Weights of a small transformer language model.
Size: 16 layers, width 64, 2 heads of 64, MLP 192 squared ReLU, vocabulary 2048, 1.16M parameters.
Architecture: RMSNorm before each block, normalized queries and keys.
Each number is 500 + 50 x the weight over its row's rms, rounded and kept within 0 to 999. Layers, rows and columns count from 0. Numbers have three digits each. The size before them is the row's rms in percent of the matrix's.

# v: layer 10 attention value, 128x64, rms 0.508, rows 43-78, columns 0-63
# o: layer 10 attention output (transposed), 128x64, rms 0.32, rows 43-78, columns 0-63
# q: layer 10 attention query, 128x64, rms 0.386, rows 64-127, columns 0-63
# k: layer 10 attention key, 128x64, rms 0.397, rows 64-127, columns 0-63
v43 098:449597495515574513553558536462476355455547536506516501524543502329535509483529449545535490572484508448518510523519506563492573474526452457532530477490418484458438546500421469431530463408476479
o43 098:595498507526529402508502504489456598560447380491546450545560404464581571507493586573560484434447480478516446483581533523412504543521481487436521542443477490559475556517517481513463474552522433
v44 109:552424434475407522446549492573521573427478434451500551630585517528450496496466405423465489526481447491422489475511429561563485483515548544434486553499553487483517533506492429537537555451428543
o44 116:542493393426530507503462501556540394458519589609575521453531448483510513413459500422429480513553534493548469532498497503516489542471515595485508492510484554524486492414581548394586575491454510
v45 103:477434507438506543529531566502475406572500635536491483534570471456535580539483463459571538502430409512480519485479392492493566577507465484446552417485504565400494550542478533441543536443499493
o45 097:498451500549494451532417502458468537482534473560350436577531377468464502471594506419560415458373485504526533505512487528460545531501527547480433492520452562517512509418545537522486490560513537
v46 081:586457482421451507539481552481525491546491565592539436497384545527503495520531557503449530457531487493601559538451451538514422483483426508480577529373495571493485513518454497431500488448464380
o46 086:529530519471568569535467525476448574536503620522393485515433472543490550488592487426603468527450478480434512480563477547433450489511446457560497589541587493549580515501427429510516481511452534
v47 084:559518514415474497490543423519366589424419534474507461470562518440480393557503510514559564468578489523495465497448523490524546443549479491430467407496424437492528478463478497427415463473466543
o47 089:535533533437533471462595565555593482528484509471471540586478489483526523552496465427487445542574429537563494424418532454510470534494417436490427476526521430490466514511570622438467499503552601
v48 099:527486570602464558429481456350501477527555506446486524551397553486440550492496458503434440453464440417512407481452565570515482467492442414505544511456505523493579435471506501475472446473534491
o48 098:468536455520448565583526536481536542567552601516471488451458488588460561414459531529480406439544462493499502560537578438552517487433488487394560462425445447410527576454493508562491511524492481
v49 092:535435556449451554398577450424520509556463425427520466527514461502411481544409459512383519472489526536552427478400451563465476478418454494495489460479470482499497556575467508561582472500520518
o49 099:439476465455513549459525598522489498573538646576432466461603472503482460410534512464485444535483584511435528507453511403474546425478515436437528477519559419519516494416499494491448472470521541
v50 102:481437584554432522478457536352438498539501484474508510568492502537491587520484459582407507364552549449495418487480482524443487495516475605505474552506431514478487452525486510563447421480460512
o50 108:492501544470469561509486544570442538563584651475446561454551471495349522454422462531524508418493503474552511532484528508565512426499482509461544431475506484466438494435475507517449445478401540
v51 105:445523597556615440481536490427523478496556545516477465475459493500518506431549535499412588554563538502593483497399468500530507560485537471472413472554507423488518499534585553529502565535579586
o51 114:497491522637442545421548420518560523492603434550493539450566490543441519542498543476477475591481563463525525479493543418444512445567551440537512456514512402468524474629493507513508462546532508
v52 101:502615477501452408499461439489556453660429540507494494470467474567532540512427527401480471507495546393515467432459443484499547517515509537526400451492479569486515460510505491436463557470518576
o52 105:493493589502544481500495490494468498496440556476473475504507513501432479472599495440534508554452479506569510470543490475512419320489564505449429468498375435453535443596505490508616463499485452
v53 101:485437460424457546514460516562416488532474576494519527448530524445474576448429543468497492501569606476493504478505593420491517520481481461493482542571590543588476512554561577605491569406482503
o53 092:505483465577434490520456481529567575534384473498508495473473490493432404506406496485561540521493462460473467488394510453543531427526611460548541555486518473534430440450513462427492567528521619
v54 105:479495644567485516467470468474489527508507481546491437475492500529506501433504540557467546581418540554408404526501481436499523469397562425471535452518578514484562419492525501502499415518623463
o54 104:401432440450430500508503474481525551553470421500523510553461608465422515510420549520455406509553449557463607615447469476503541469442473525469522426519501471422518482520462498602463470505503513
v55 095:563448547570497592506449468527454544485401513555489512475576506502512586504507494625465467518485471536512495530515523416437497533502486437547582383496395527470552536513550544557597512546561478
o55 094:374422532505413504514493565471554549513534505480472450465476461420459445476578419553443448482562460532448531541444495552455451617502518511479525423558457522507465450525504520532394421564517524
v56 084:526505566461472537481598482622489531499515437478468528411581445505490549470506528513413455394556488494546417537538434470528443527473478549585475487433481493557437373545492475496555513462476549
o56 081:394474544436492426502555545602463467594446508521457577348545439495449457499531463491460542508548493531508506519559504506481460454495440491508567574549458481509563415470502520545515573584532541
v57 100:417484421598498563514515505467383479468473403495522443466487508479512486435460468560458486502577448506520515501452459555564402530603456540526547467460448517429416465434592454475470531474521551
o57 111:608499576507534447516532550683499525513527602520497551387459496469514506495533451474504472500508558508482496532471433548497505537550476506483477533409579531539562499494547493556583413498578514
v58 108:471510462453539451382498543549479440456440412558583548437496481483484508436511505486524500526485546514503539424463536517504521492439656427428584525559458517486501488584505499519461416420562473
o58 118:512460488555480533542488441476524532526380485465601507532482496433598415553458508547586475468536545491479629527536526524552468446494518605510500494519619354530494501506485476479492503522517502
v59 097:651480457574495442383467468519429589489442467561548426512498506522430498519518511491441510481485509506427503424436507499519522464589523455479515441551502505511469571411486587532453524434461438
o59 098:551494528448501651604539493442558525448488497507457443580479470472501487405563492544434442553629500527506542491467498549528438479528495547493533483451603477499484472513601479448538510505523581
v60 106:444577512561491556501518513445513493512552375460418544498392524477470531482502484542468486386573503489476540548597410549419556582457513499488481543546594460445541491506553507462475468526536563
o60 112:508616496485481475417449523440509484513566489463494608415502531508503443568421481586442518426479538505562492573537481445506532555471536448420541449406473487471582523501450497545590456486543564
v61 100:473480479543374424559462523500500492514531537521471442507497517495479526480442562526450528450555640514457519564547549555552591538545475474491464540531609403489412544592511450547471535443516520
o61 104:515511512510480509420431496405467551444475556553612510479527501461448573555384558553470524502519501474562462492498375491460533446557504445606533536369508459519480481469525539474573494480525508
v62 100:527482618463480538470456545445456438582488479374529520447567477432487577517504524465529563409541506469591437592482493535531533597495468540527545457529528491497526428487539432554451574535516520
o62 099:438533499555437487522440582542493495579559514540387591492544548560479437523441514400427519456518478526594568504509475522460519449539567402493533486445433458521426543474534479483441526556560481
v63 096:563521509491493522508554609404537494480609527473477576546503473562537529476557398508514489409531489486427422576466524548532411517574488529605512481501525462516517435483516503528474455612513565
o63 099:411537528560507475571531515496498462528639530428426571458541525532496553457383552523494524482528497526536493470562566515541510520466491497526610494455396598456573503492469585492479561508504448
q64 110:576441587478473534521551496503437572516496486421402499562501460417480502496586492506656504485562584438518594495486478540533435516504466560531423505501562474590567535481531459489480460523511495
k64 123:479521417525577536528488560504536522554429525500522499529497483547448480565500478623532489427600478597455533592456494500495550534514485514385606506501501524519520441449488517388554541406486495
q65 109:607463553526492490442498563574423617461509413467508512488472562479495512478578493403597546455421471463551518478496531479484571501502473482498436568549552492387460511483472451488566516468517589
k65 116:443517587442561533366478479519565550416494508539567462527485465472523468538484598456522508509592597615490511509597476465494417497479474477566484462543561565511497449506496522527509585546469520
q66 112:511533429512494496549504598512531513579520469628526460549492508573496495496469517491468596364423506509499483474509468553542618425562481428470517529547419494458477520573406538516455533460504487
k66 115:506441484546509531465492456460533504519517435443442394511538461471473468512493489518463464681439510495495532500524529558479374449506553481547492457588493588594534537584585450518495522505508455
q67 124:509508364529520384450450434504442490495507526603437554501516557504539523548565441517507430419451549430546560492455422506496518513421524484516561436451484486445570463455469564563515462559477502
k67 102:510476477598513556541524492572410443594552446463415501494575585452507469500451423502458481544558445525489474557556493563505573423475437539416443475528454573479513482537535494556499419415488517
q68 109:579437527543549483424473517487484442447435555510565558474485519455443536483565478382526442465627444505430557521517487473447490509539475474384488501521543517459524485471488533543566362532508550
k68 074:580570514460438529532518431499590532528476551573587556469539525481465546435532527481516509499492432620486468421504532537469457547609550504455489457483439473481608490414546492436533474525519587
q69 147:396486532425420535525501448533500555467550514383501453515481456529392483444471461516540631482560491535509495441558564418494530562482515420501483479541602458447442519474517517412504492505524542
k69 111:584496476431550512508495432459494606464431493502477535518491416547483516478467518510488444496553562559559599412545496443511507570517571467509564515474558500531444443365451459437483546546514595
q70 116:541479447563496452507497515473519445453588527609397536432531495533555519540450623475459472520508476528529500397564535538549434504534502557422492428491406601455536574485522475468481560473514487
k70 089:440537595560483543513510455598452493480535459541530452434605516623532541444518496458474603508554471420551481503465574596483507501515491588489446523499503549549512534588492518544550426503545520
q71 111:528470548494501491456551498547494489464421510417586449497447508389406454547523551505565537550612486480452546455500471408433468574450560552490507552536564500489426499402473509552537492488415521
k71 098:566497522434540489455455554535527457400527528545601554443515401600523520432523453532558430443563488557497487460453516513575460545503529498489541548470560545535470502429471499518501421565495626
q72 085:461501544510506429477507500551473553469483429386493423556490536519508401507442488512631591500535523546450464512535548469481562472492573430542444532407481494575406483509490563482578511493558437
k72 068:552481517416433367474469451501440558562490492456388585491485504473498451508424392556517423478526442466527505430433457486546552534489458433454535524485494516517511593513522486464466486471390490
q73 101:486517461460520497480498418472498568591512438649416512577524536577541523519479509521540501487369557503516461466532446603552485422486496568484507468498456477554510514571537567580512480427527499
k73 099:448370529498485480595459585499465433568509497490451462499482592513467458490504564522490579550539476455451434578481510582468537513507505541468432489495425483533523474489559509479528543426556348
q74 098:434471501500442468487519515566476502604574551454507481557417471521459426560509429491616502511441538405564483600461503556594455496446466415454498472501515451566469466472482597485465523500520454
k74 101:464437561504470545528518511519576512508528464367438458507532471515374460477500555555461492469430452468412453574531491489456532428492505481579383491461468558485514544529616510590505464471495491
q75 119:514534467567515454505444538528458507454518479614468515499573550609561540494464514517500562435368520523606413522513549589513443450505482580478508489494496491525508563493560455513473508395546422
k75 110:490440528564499484534587414522483533534495413412400469476497624578525444496523479487463485467540573437489519602435443530470499546492589519434512443548526507593543486521519535495556521469487421
q76 103:473568438531546527517441523504450525513597548567422540482541556555472505458458483548490453423418501581491413475475523561523492478539403494512513416473455514525434519551568523603488454376467470
k76 107:491421584543494417523423536474457529504534542442460514478474588580450423502544531433466504517534534399437460658494504457470475510453563446490548496548487476598484513564522497525502428475505436
q77 115:481541502498486606519516475400586443499471448541452486480552505460488520439458557486338433429456528550414514478485479488460527484433435510506457506529466498387543543510550485560443426533465559
k77 093:593565424460561498573565449457490482550520482540527381525450499481541507502496476436498500501503449579536473455569568529539534495487474433520574419535546453473464454439408466498359444491468465
q78 119:482490645439536539400509459503513559581481554452495596518484490465451416596519403547490442565476531509508564489528457441556446548484444458561501515551562438483458449515496528543482543468439471
k78 123:415471534423464464460510516468479454463485562495596610523459490422438484521523435447559464531557503485402412579509552442512428518444513421503456511500515463567565449522478505535491477596440567
q79 105:541426493566413486489505557616562456445508513477566444507513414412464470410519606502456488566597462411577463476515490426553486496469564479486550481484550560464474494487459487486448511550493558
k79 102:553525439464476532497518538464608491503512455496504464498490519444514556480436433618556418456475492566637580498528532398547553491535521570513553507548540487515477484448433488509484467492454631
q80 124:481483545530467486438468445558402474398500624464486516459467554487452435498502472486506564533637520482468400459455481443517493508464525468409524434502487450594507460480477503469617534522491553
k80 137:441528427443477506455387504479467545390497566461496452553431567487478477457590552594464557456533505542454567504484493492453497508540415539431562519527561426531478504586545455544580459461479496
q81 129:502519408540533513536431498492510438621540467586467541455500534526547516539472522534466418452350488517457489510490484484543578494514499480478555402566491521562518529507533440569523494458401395
k81 127:506494559553609519587519506488502519545487442493348482465519571565464469473540566510517483528503464453457478493522435494456555458551574570510469466554438489525473533507547503502508462409529333
q82 109:491484458470475410505477519414507538454458470490599429583553465434516493453551595428518546458518512502553539457518458492477491536581443448484438557497395540544488528501507496499626601485550572
k82 124:578470428442457469563487468382465491502471486417576524513517472430497574464467577504497519541484423517545446490396515543522403530551480475496485436521438557463474501517430477421402596509534497
q83 098:417424495418473464475524575476517549570552578529550493473493447481483530455457588548429484497559440520590541490528572528575577553482526520442467473447472496539596595501450553529464516406477538
k83 101:471492431483474474577454516438487473510471488486462469495475423615526585437467560564493568443456476456511514581491521439545575587455546504558540474450503459522513587508444448629450484441556447
q84 109:475509468499435502467556443555512520456524547548551541563508568552512531453507512509457478454477453425483602480544590461513465324447539546494481449527478456437512494562551550519516572453599575
k84 114:427413544576444438534431430500504511486503472474540393505540413512442435481512443507472498563484512489477503534631644494455453458472548547562459451579508484452438467470511451501476548466480493
q85 114:474548526511498381436512458469454560551447523408485508524623528477462413503397568504483533487464557510556487465470505531433535432515416461485461535450510423524553590444539526581535492518570499
k85 115:498518537463523491483532465468482496514458516355467488569460491558417400450392511567559630561520492553486502549450527555423546478482552462492486480475471534406542481492486559494442449553420493
q86 100:558525489432506542416532459420499692531394440448457529535513533505485472569529581457531526511479577532463558525474581535450538531489494501500435566557531436479515488490518437564554520504490504
k86 113:460521526425438545460441455526458438515472519450584460487552517437501512491498467387577522585476538379425424455439503510476447460416472382487469495489509457489534496531466420527514461590496525
q87 088:547523526405525492509552475498465485554551553552507501550597502376499525572537461471450465593478490488423556534491524562536623495496495485413515522505523462531527498559501567484424466546616583
k87 075:486490537460590492428458441520488544483499443549503434520581440483552547464525450576454576473511513509535647489538464583444546472537444558595416616497513450436526453488542517528518504479498532
q88 084:441552572529576431542510576533580471530518568467503525524457446492485516502549399522528519481498448466565484512534552408475482530464551500539507554507447467522452525577474445582430512483359386
k88 124:485417543516516496497487519587481530474490530458565527498437444523492512523472480468593572488425442454441424500566547380488563396447471482569494554473437434429478457517411539568515494555424487
q89 094:432510539504508461556501450507537477536605586495407482426493507555434469453426483550546499469496559540453476447542437381528435588458500442481458446527476537422500487484481496498368455431474488
k89 102:517489488494476575496513496561537421571572473605448488526480469525497451454593478582572430500429589470487463452495513517565505566387459453427501542506551502518487454590412555529519427451489511
q90 092:470342524488496482484599471436516532550599470507457543430490499431506512498517559555394418531478541508497545417531546531468560469434477487476517477557444495432578547496564524563582495489515542
k90 104:511469584528448474512547463523552457579529592508406392559528459465472551511480551459485580456429493366505524417581519498455473581471490538562419446509492453461491506540435494496438515490472458
q91 106:471475443585515433564454503558531496586535509586517450485515435575465535475485508498554538458457411497530483465475480338515482491368491457467527511499462495455441501503526442505399499425436546
k91 113:538441526543502475601472503571483480580457513559490457511449475607487565528484508501586461495497397484529439471609535456539497381515497568538485467466439504440453473522475527579369484480504487
q92 092:503512497509545541618538500535527481527504410434518530537441474425475524445554457508452430462504480519501546586435562509465435498467483527634561531632476461429466536443465498525434517586522453
k92 092:528562454489540576588606477427601511435548426437507490486559496450475434449504485461533424462520565473447550532516583399504521442449523417535493467476482394449492460500498461469504571497519463
q93 099:511472487604497518568502514497436497513458423584561525483578536511533564513465560515462375547477483507474510589512474454456395447602490508525573436522573399486425504523506513479466495434568493
k93 118:478471569595519455422563514473570528577463494491516539497540526529460461463428473476464446474610516443500519551511460451526456484497568542524452422526448532508495448411441465399412434399479560
q94 085:563579498505553534500405585453471433476418539542586483553464498492473483475437386445517413465536561495522410555451458505541487431536420550533508511420489520541571435531476465478491556493502575
k94 113:472548422446568446515494510495456476475408445535558564480463545528523504543482448520507466434568420575546496543422422549465579441535434555497611481498542548485591468514486542447496600565500515
q95 110:497556585518547578526400493535508447438488528528493502481469586479444483471361422470514467514500508570504444546512453446494429446515432546568531500537453482537546454521514384444503476433407555
k95 093:369477540485498528440517512490491447438498506540612524470450537520485428573568438471604452432572471528405506525505454462545524426469441471536535519506548409397528521498425546536523477481504544
q96 092:565489566611445481530472555406522485536547535568480504513483547525549550550469513502493531511460520511504423553483521577525523466612538450512440538434561554473461491506559551550566426509343479
k96 124:470494567562513499392511432586496500511539465494567425503438497521577449568417466490472533524414498499547532441597364502492467466583498535539455541499492619555518477484555503528485466515495433
q97 116:543541423511507466473590464499504576647496416466475452530537435534485497544520570433636507513499528482414503496422532558454550513521541522437481501462578524488489559444533520489470390529531491
k97 115:571495575494521500491494422551556609587444471461469444487595489549529466442455520476569507574514546489502455505459454579486462437517540493467556588483519593499541556457611461531446446522578517
q98 116:536470475431501548529574516438506463526485503543551489490451474466516526532588530502434358558580488502493570475377565595610482594482440489485528498479589433487499504500511524521495538452571488
k98 126:537642441440534517523499539452553492574384462568473547522491507482523565498539545457432467450545510553550527540448476474511470564516469530469582505504548478537538502541576428456393555428547430
q99 105:494491433489454461526488551552524584513449448489529448528535478553458500487411537484405533356489447582603460519538599500455502447505532520584469511567449537409534479450461536489535584481471504
k99 092:461511532498469558577543521455479377502548445507418508464466467570509509426468441447491407488514418419568492464556626555546483446429582556468469478420506585464491507491524494534498504453470524
q100 093:456490476473486501586466523451428415452521459490495493556502517439537495480546525440533573484434451499461526554417501456529571505380489525544492556551519560541506437434475425461434556655481448
k100 101:499518496467546551566495439492491597402505530456534453447461511444439498646499522464493481560550420534492530531507475497527630409496504462609425488517463520496412465496503489527507558504446576
q101 079:477494483409388574488503535498595526577575547538472562552500480436506496431535480501494458535614436493493510474528565441580501549568574533565432438534539484463501530492521493500450419410550469
k101 105:471436536450429610453456529529634465478525437502477537526535438544508488468556472478498439476519486447473477521515576472582485565462530452590517631530421527476391539484533512503443513438524487
q102 094:511484554530521590579376506466498512506488584584519493491543410457514568514561530448500408503572505472507451550504563530478527497550465631444560448517539539529501443501573456487491544497458605
k102 087:519509467489434480414465491488603509535534493521535616490453511479530568448555512495486540514569576456519521517469439453475547377506452544502516490566530452547511586482525561437503469446552656
q103 094:531503529507541512446510535533449524485554600439533518419466562538486468502413465444560498540576486511545531547476500553416508406516425631515513574516514493592545460494562464474594511398498531
k103 110:430498531536440499471529475490502411479483630504553512474492469442496400530538585462571550637447517584462483531507514534493457516465497499459466528562572475536550589621555484545479495499554511
q104 111:445465515488465478484485505491433529446521479471457479499456528569461429547445553621509579469454518400473536437574426492569409579498519488421415474449545487503608494462479502511554485520414440
k104 101:458507476578544438529463423556405525468554515486478404505427538477441469581530492560516483556478533436525476495442463473513511620453507535481535421531605505582567523460478424583525439511452482
q105 112:485639481544473450536494450488550462554418485555505441493569441524502504440495540447495489461487499528531422489537552552484516483426567521502509522414485547520455521557535586574369433493586580
k105 120:582481445482480466530557539481559541537539444495389524458567486568537476411442434541457480435531494557545549584467563607493467432491475469517572515522444569494449518428566519572428476439500505
q106 087:500535417501501493577580492550514538448509529551468503575577418501509573525604489434403530525495501578576554509514521519531519513584521411504496467515442472530376537413449524424457487452501530
k106 107:527489513526455517478475452476461511542535432493476580482554505501569629409518546512399412547513634518464501544488542488576393494488548531467528559542453438513498576476444549477508436499576519
q107 088:531546508554471557562414468590517506344537572563538450477481447543556492528493454440508466509556413445541515558521464488536532474477547506456500542537595572575502434570500503453489549413525507
k107 096:528461449569524592538469517498489524435465546563546559393442474527533523480576484528487411483581456610535529499492516529500486424540466501527444553533531562478550483435547458511456564380591454
q108 069:577572509509486527521469427504628447447617552548506497568474531474559548486457600444502416391511533424440552481443523488512507552504436487441449473432498540479493500547509502593488483441517509
k108 093:653497484515501548458559493435503490532477461444506532419602496555478498485535471456481417501527536618501550491490485510491606507530424431545492474584462545478563458371480505453488522455537485
q109 101:464459441475556412541566541468429555541491522505450465477571465575479520431491531530540521452551460544585481561489473594471590532510529453483455493451579512581507438500428569441368492505480456
k109 110:448448484547511500552470537509444522592452607552505504489413483517525529499491521509547563579477509506522462535466493523557564442389533472428441527406522570627555470509378465529506462533541523
q110 107:482489467575433526495400548559543430444528561551585534473512576550530536492485479501427612448432425514535494507490480416564440520540477457509523495518473497448349473541442527475496568472450516
k110 129:527552456553504515482539558477450371493550444555535580508510518526507526514540464523372431527468455566564522456541509536598466561621531509447477458532439589533422472520561531471484514474452473
q111 083:472491445503517510555641499475417478543576393479509545496466495493453452485487487527474381518498548576507519477389554510485429454445423532592506465508502444480539469401476447519540445485532562
k111 090:436586532524483508558552447513573456564476508536420443536571530490408474560502562443479427543481509419480502580444535536567444570441509536522613531538515474466524515553474450499368509500517487
q112 103:468527557507458536494437522497542468511405493549520549530459573516449511592459544476466503524494488440478512455472490457605355618505485504492510444522529408501422542520535464579510503481362488
k112 095:521527567466504452446523549511543455488489409488484562527453531481440547439523551445455482492517484508450475479522489430571427530555413517441527424568504499494413530408563532590419420395430525
q113 094:553476531502524433583599504491510540493610521494509575525557408462517481562582419610412430460531544489559488493406594512481471510494468458482468516502490472481492475442439543604514493556510510
k113 094:548597439511528580506544489539502424545520483526453498518450514548490598500515494574413459540449531435555576470453490515507566539515488596497597530514484420518628433531507551456491548530478413
q114 087:534462528511505501450519523562522574434522536480482579500484463498480489566564436520431431484552554449506450505493584628435540493540522468412459433550552481477552465549453552494609604524426461
k114 089:514440551530499504430511502463479574490425551433529547485432487494501561478586467470426499461508533444539476508539486456432546487530514458441501524508584544526680459441444495456605537594468488
q115 100:517525548456509547560416551565605557560511475437527463473504460500465465513440486500552450388563401498527477592524548544454406567534495542498531512571570442491463467559510516542479410496448561
k115 104:442476471499524630501485567506588451497544512482556524527443516519508486465546444482599514502427484430564571431486535495533537449494479452495537539414573433482482508496618449563474409430555444
q116 088:501518524505507542490451431501525433473602478467490556353508470445553549535547541483395509629454513529465506549543520471427604517528501525511561503455413509441487508565477493529404560499520463
k116 106:567544449568454448447545556479513453510586535538485546438635463503513472481469426475453520408477557427474545510450502535535487611545497394473426523538428478528533495557448510486580490500443531
q117 087:478521452534519478415504478534439443575590584554534547436472578574511519412440509620619556569498508493446483510448507409473499517456522529455452495429477496517528502511458443466448481438524443
k117 095:515505465530480462463543541457506563527441510534537471455559478593493363547565509543538457560509517592447435640519483403517536559439581451496532446545475524560538506520426457553530517523507537
q118 099:513427449478451512477469500484497570493521560491515588469575469511556480533588489544361545545524436517579630543481526542531552488507461486550487484483537362523403469424522546514468525486531512
k118 114:524533456594445485451475520444479480566523567432463604544483549449484529520428527464415494581542558587513574545602543527534476580498596504543435447534470468608495515523529510481477440509514508
q119 097:498466450475502517436506476601510512514572430495553441508525489540527558469442568558556627429457446488543495528537504563431554453573535581494520461470427580481521524453477520452604455561455567
k119 106:534481485589478442517531593399474519520590520490496470466552520581493510463459542505473557522477498550504544491521502519525540521566592562486471426435483517510509580370555495499633507485595571
q120 099:508469512518510427541505608453457507531454451405475494448487537459530490503493581459470520464561434480507514494532536598432480567482478565495491598462561506607566550517537503495545458505475334
k120 134:485457575524500506456587417514503556462467608395473512443485470448517421599515475404563530538543449454527495562489492450513522522450530419565497515534479514535505555511551432585405438509445486
q121 106:548479501529513472481549527425509392584467471535468442507459575479535557471439650499537479520407525616462430461530515482471533477481517391531553516461449614498461521521536475494532445484536495
k121 111:478495614371455476489561468460532517533517460504400415485600546461542496544420541485495492545417543495537487526545457412399464511467543525533502433482481465568401559524467494493504429497470498
q122 075:527526515418524463531641445492573462545510430548461531490474495460486544440587478427524408543547544520476520488420500590513473649391490484469497481587459461498472510554488504542490491507497532
k122 099:572454502438442545532588543444573509533455529534478509466546476488475603457619547440485448408492476510443480495437534505594459523489412368454490515501451491490511486463474461553449549444565483
q123 090:498544470522469462457496500510371536526371452492454549491528580509504519561507525492510606503542520509482487384532529444503486498333538451531464497426442474537479569509494479574555459527559487
k123 091:474499536455470467488477496503418495425473469459412463500550499486492462486505551499492532516507449429473481579528618469529426549465469437497535473522395512416420429525509528645439416557429532
q124 100:399516488529528564591465577469467432464548525513515479457398516488428502443437511385450447447509567498504505533564442554498512446466434568479538451551488563483543525534514561513434509516525629
k124 109:509439429539547408627526484457551472465543534525504459490511474397501455470525578480458486483441555513550573548472489587515448545489418459464478426599577554473500550572483463520414549474519492
q125 094:445550454495532554479499526587493442396539425480465482455414521532461531554405502398455486429520520496515464463614441522459549516450527478526493392479432578510536479590425515525519484472442518
k125 118:527408551568519448536523584471464493481514571546431529435580486462477516447525549400463498425461463481501503508492583549528508560475386461447454510512506578419537448429391516569530472488499550
q126 126:522498464492467557408372493599530532417544493419520574439449486536523417580461421477523510547577462427499559556495408397490475489479512433574471488514510440545479479489510476514496498461546475
k126 111:497506429589521558487429559487509542415443570460544547484504537454496408454431553498573461490508461602489551458547578554451514580536460492500432459511583475481550417513481543538551498483596446
q127 100:551450512598501419531446461428531482627495454530547561499529452515535513450490439530468479505462562499473453539516443388427514481539528593558537455566437575445489444475500516488433548602506476
k127 119:572474498541478472478641498522602490519553505538428555473560490493461453490446444497521419443582421476487496448527454564490524502507524560524430430518419621538508459462506537442474583480465562
v64 099:544508528474477479494456581582426529407523491475508608546503437503576502520460567420493420449454498495554460482413501474512592450545443468555521532536553540456494509448354503472534464455568492
o64 089:528463556549448468506508445444498549538519562467463393483426511389442407487527460517484559496541483431498570492522522503441471461549520550433487505424430445408488554551480510532587548617467476
v65 088:538603524511452494489479502507515458401624502525448513549476460490514563512470474477403490494505483483502440537597465358514512513413546541514577497404457443609442455540497509473502496465493439
o65 088:562503522411528467490472515413525564540371473559427524505561502434458462537519511551544495513537475487483539520364474604455519511551532496535446465422509419550525531494569578456458497580554496
v66 097:537465493560508506526452441523444552551486439486499465484422521447392536419493536454503553545553434491498380538440483433470584526445453551437433452585533549434496460451524557560513542555569523
o66 092:511523459424431567535530509539431493391579519470633481505513432542592534521468453538502516477550575440472562501485508565513480609525446414534512542536502473454516527432448468479462499496519608
v67 117:506541472411484452489437486483577470459470502519483480462499440426555451538425529568504507557569506462520357461569415546550552432450520556540430571536536427549506470544447508591455525450469496
o67 115:579488492475577483466467561491503489541534471462492493557571572526499564456565455406475402508530497510486542601462461551373616478515512448482481428467444482449516503479604489506543490494529601
v68 099:432468442440494433456433519543402442543496531518569496541512542472490479475504556553500418549537585399562499499455605478483446499575569455517559578511496568578512514481432467539455490466462415
o68 092:550498415597431476487543475442530554533518430556448484425492479576490518526482501417479531421489431594482469467620495517549484459528567607469496390501484486447555557450537476513536500515434521
v69 093:555478474545503409559561461629518473508471516394488562470464507479461528534550488496438533583451557510519567484473438432543497532580459553550575481435489477438533459514534577477543570449603471
o69 090:383501556479544511500537491387590515591485475474519504625559561483586488494462587498537516420422439455564472424456542481493434501509513445420435493518472501539457544499426540491490536510491523
v70 092:473468584508556559537535532444505502499543402534515503401597521581488549531549480531458512496555477531451520505558488490540441614539519468599484465393522526547540489542534579513565546587563552
o70 100:517449535503524451537526440540469465468338583418483525570506443563498540551444547623531508536483477418498498503492518509536502488470492508415561487502566443541445483488473513399447472450459404
v71 100:469562472443459515511496575610439448554446482504465472522504508464481569420578564489431461561531551466464559518491456575418530413469424427588493421483472573502501529517428486565455433501475517
o71 110:524469514540435515391577511523551448491521467531562525480475527545528480477544485457449513534442517514463338520536509506470487553616480514388541580483463465527608521504577522459540595517484538
v72 111:572497576420545424474493532489502411419583596453468543582505508497578475511452505424503509461467471463596545412475486483547509410463511448537498545523518480503460534437385440478562471499542468
o72 103:465487495499483490511495537467466598542516453450368453458534449410480419523495568528513461492586549565551536460545515459437561413549521542509498504480395473486494475583598499513619505535501460
v73 100:423583569554464626467553550521581552539514416479506528549408510489491460387596495484552523483514485576553597467563545500471543496530507529551530475539484534590518481492511553520477416522508506
o73 093:556566450539537442528484483504451434412528567513437491476481474495444506541412561495426581459390531539451397465451487523456551532478428479479500564444419510506494471477436462512423550543568581
v74 111:512448488417538487478548555487472504569572505429544524537488559457504497436454489469423444425598547464540370523495504473527536485548576486546546582490564608538540507537418580548471446504523529
o74 106:601481422561466484483496355550535551450524452534469457459469446536532509568492558533484466550475478520454521452538570488434477505566556516482424439522436414426441537477495424491592466501479579
v75 093:481433433420460570452585423512452507469529445480509535421532444504401536468530553520552540455509560480417517495431511449533585448556497535455415496456585575532436511552503537574474524430493534
o75 086:456498526534439456484498415502470496417542464549414520519470510552532545515441439417494535544510492414571448448544579492510369573465536397480608451528451492483449501437463452447481474551522486
v76 105:477577498417506580429545421433502492478452524490461439479477516467526556394484390518495453525542511424472537572577422544489536564483511585471584525551552488557439502517513452585496571460467513
o76 097:525491456537520509491557538574448468582543481578512524511540516508526494568513457468604516482426523482421481591415578471520519492529508450563507536389488425614512543564528453462427415563532510
v77 097:481514563486488520586433544439485509469420476492502438396517545505520512546484531460502452570480557559526438557448531450493483406491324553620469456538506447461522475535514510471523565480466548
o77 101:521502572569558543493442612590529395503548539391527510543518499472596463399496463559448501523561410502465527556491436593462521530525505469437465506440568506551502519493493512457477514509423525
v78 098:590477410507470534488507537459546460458546422456451529545464470473501587494439458495534576452592577523517465599487483565509393455551553499485524442456437581434485498444509456584445473473535447
o78 101:453541526492462543458570433546432582595524591527477548475437522513447522531544511518446500522473468462453476406468533444456538641523508485506474535532557513517490521580437437467567493623547456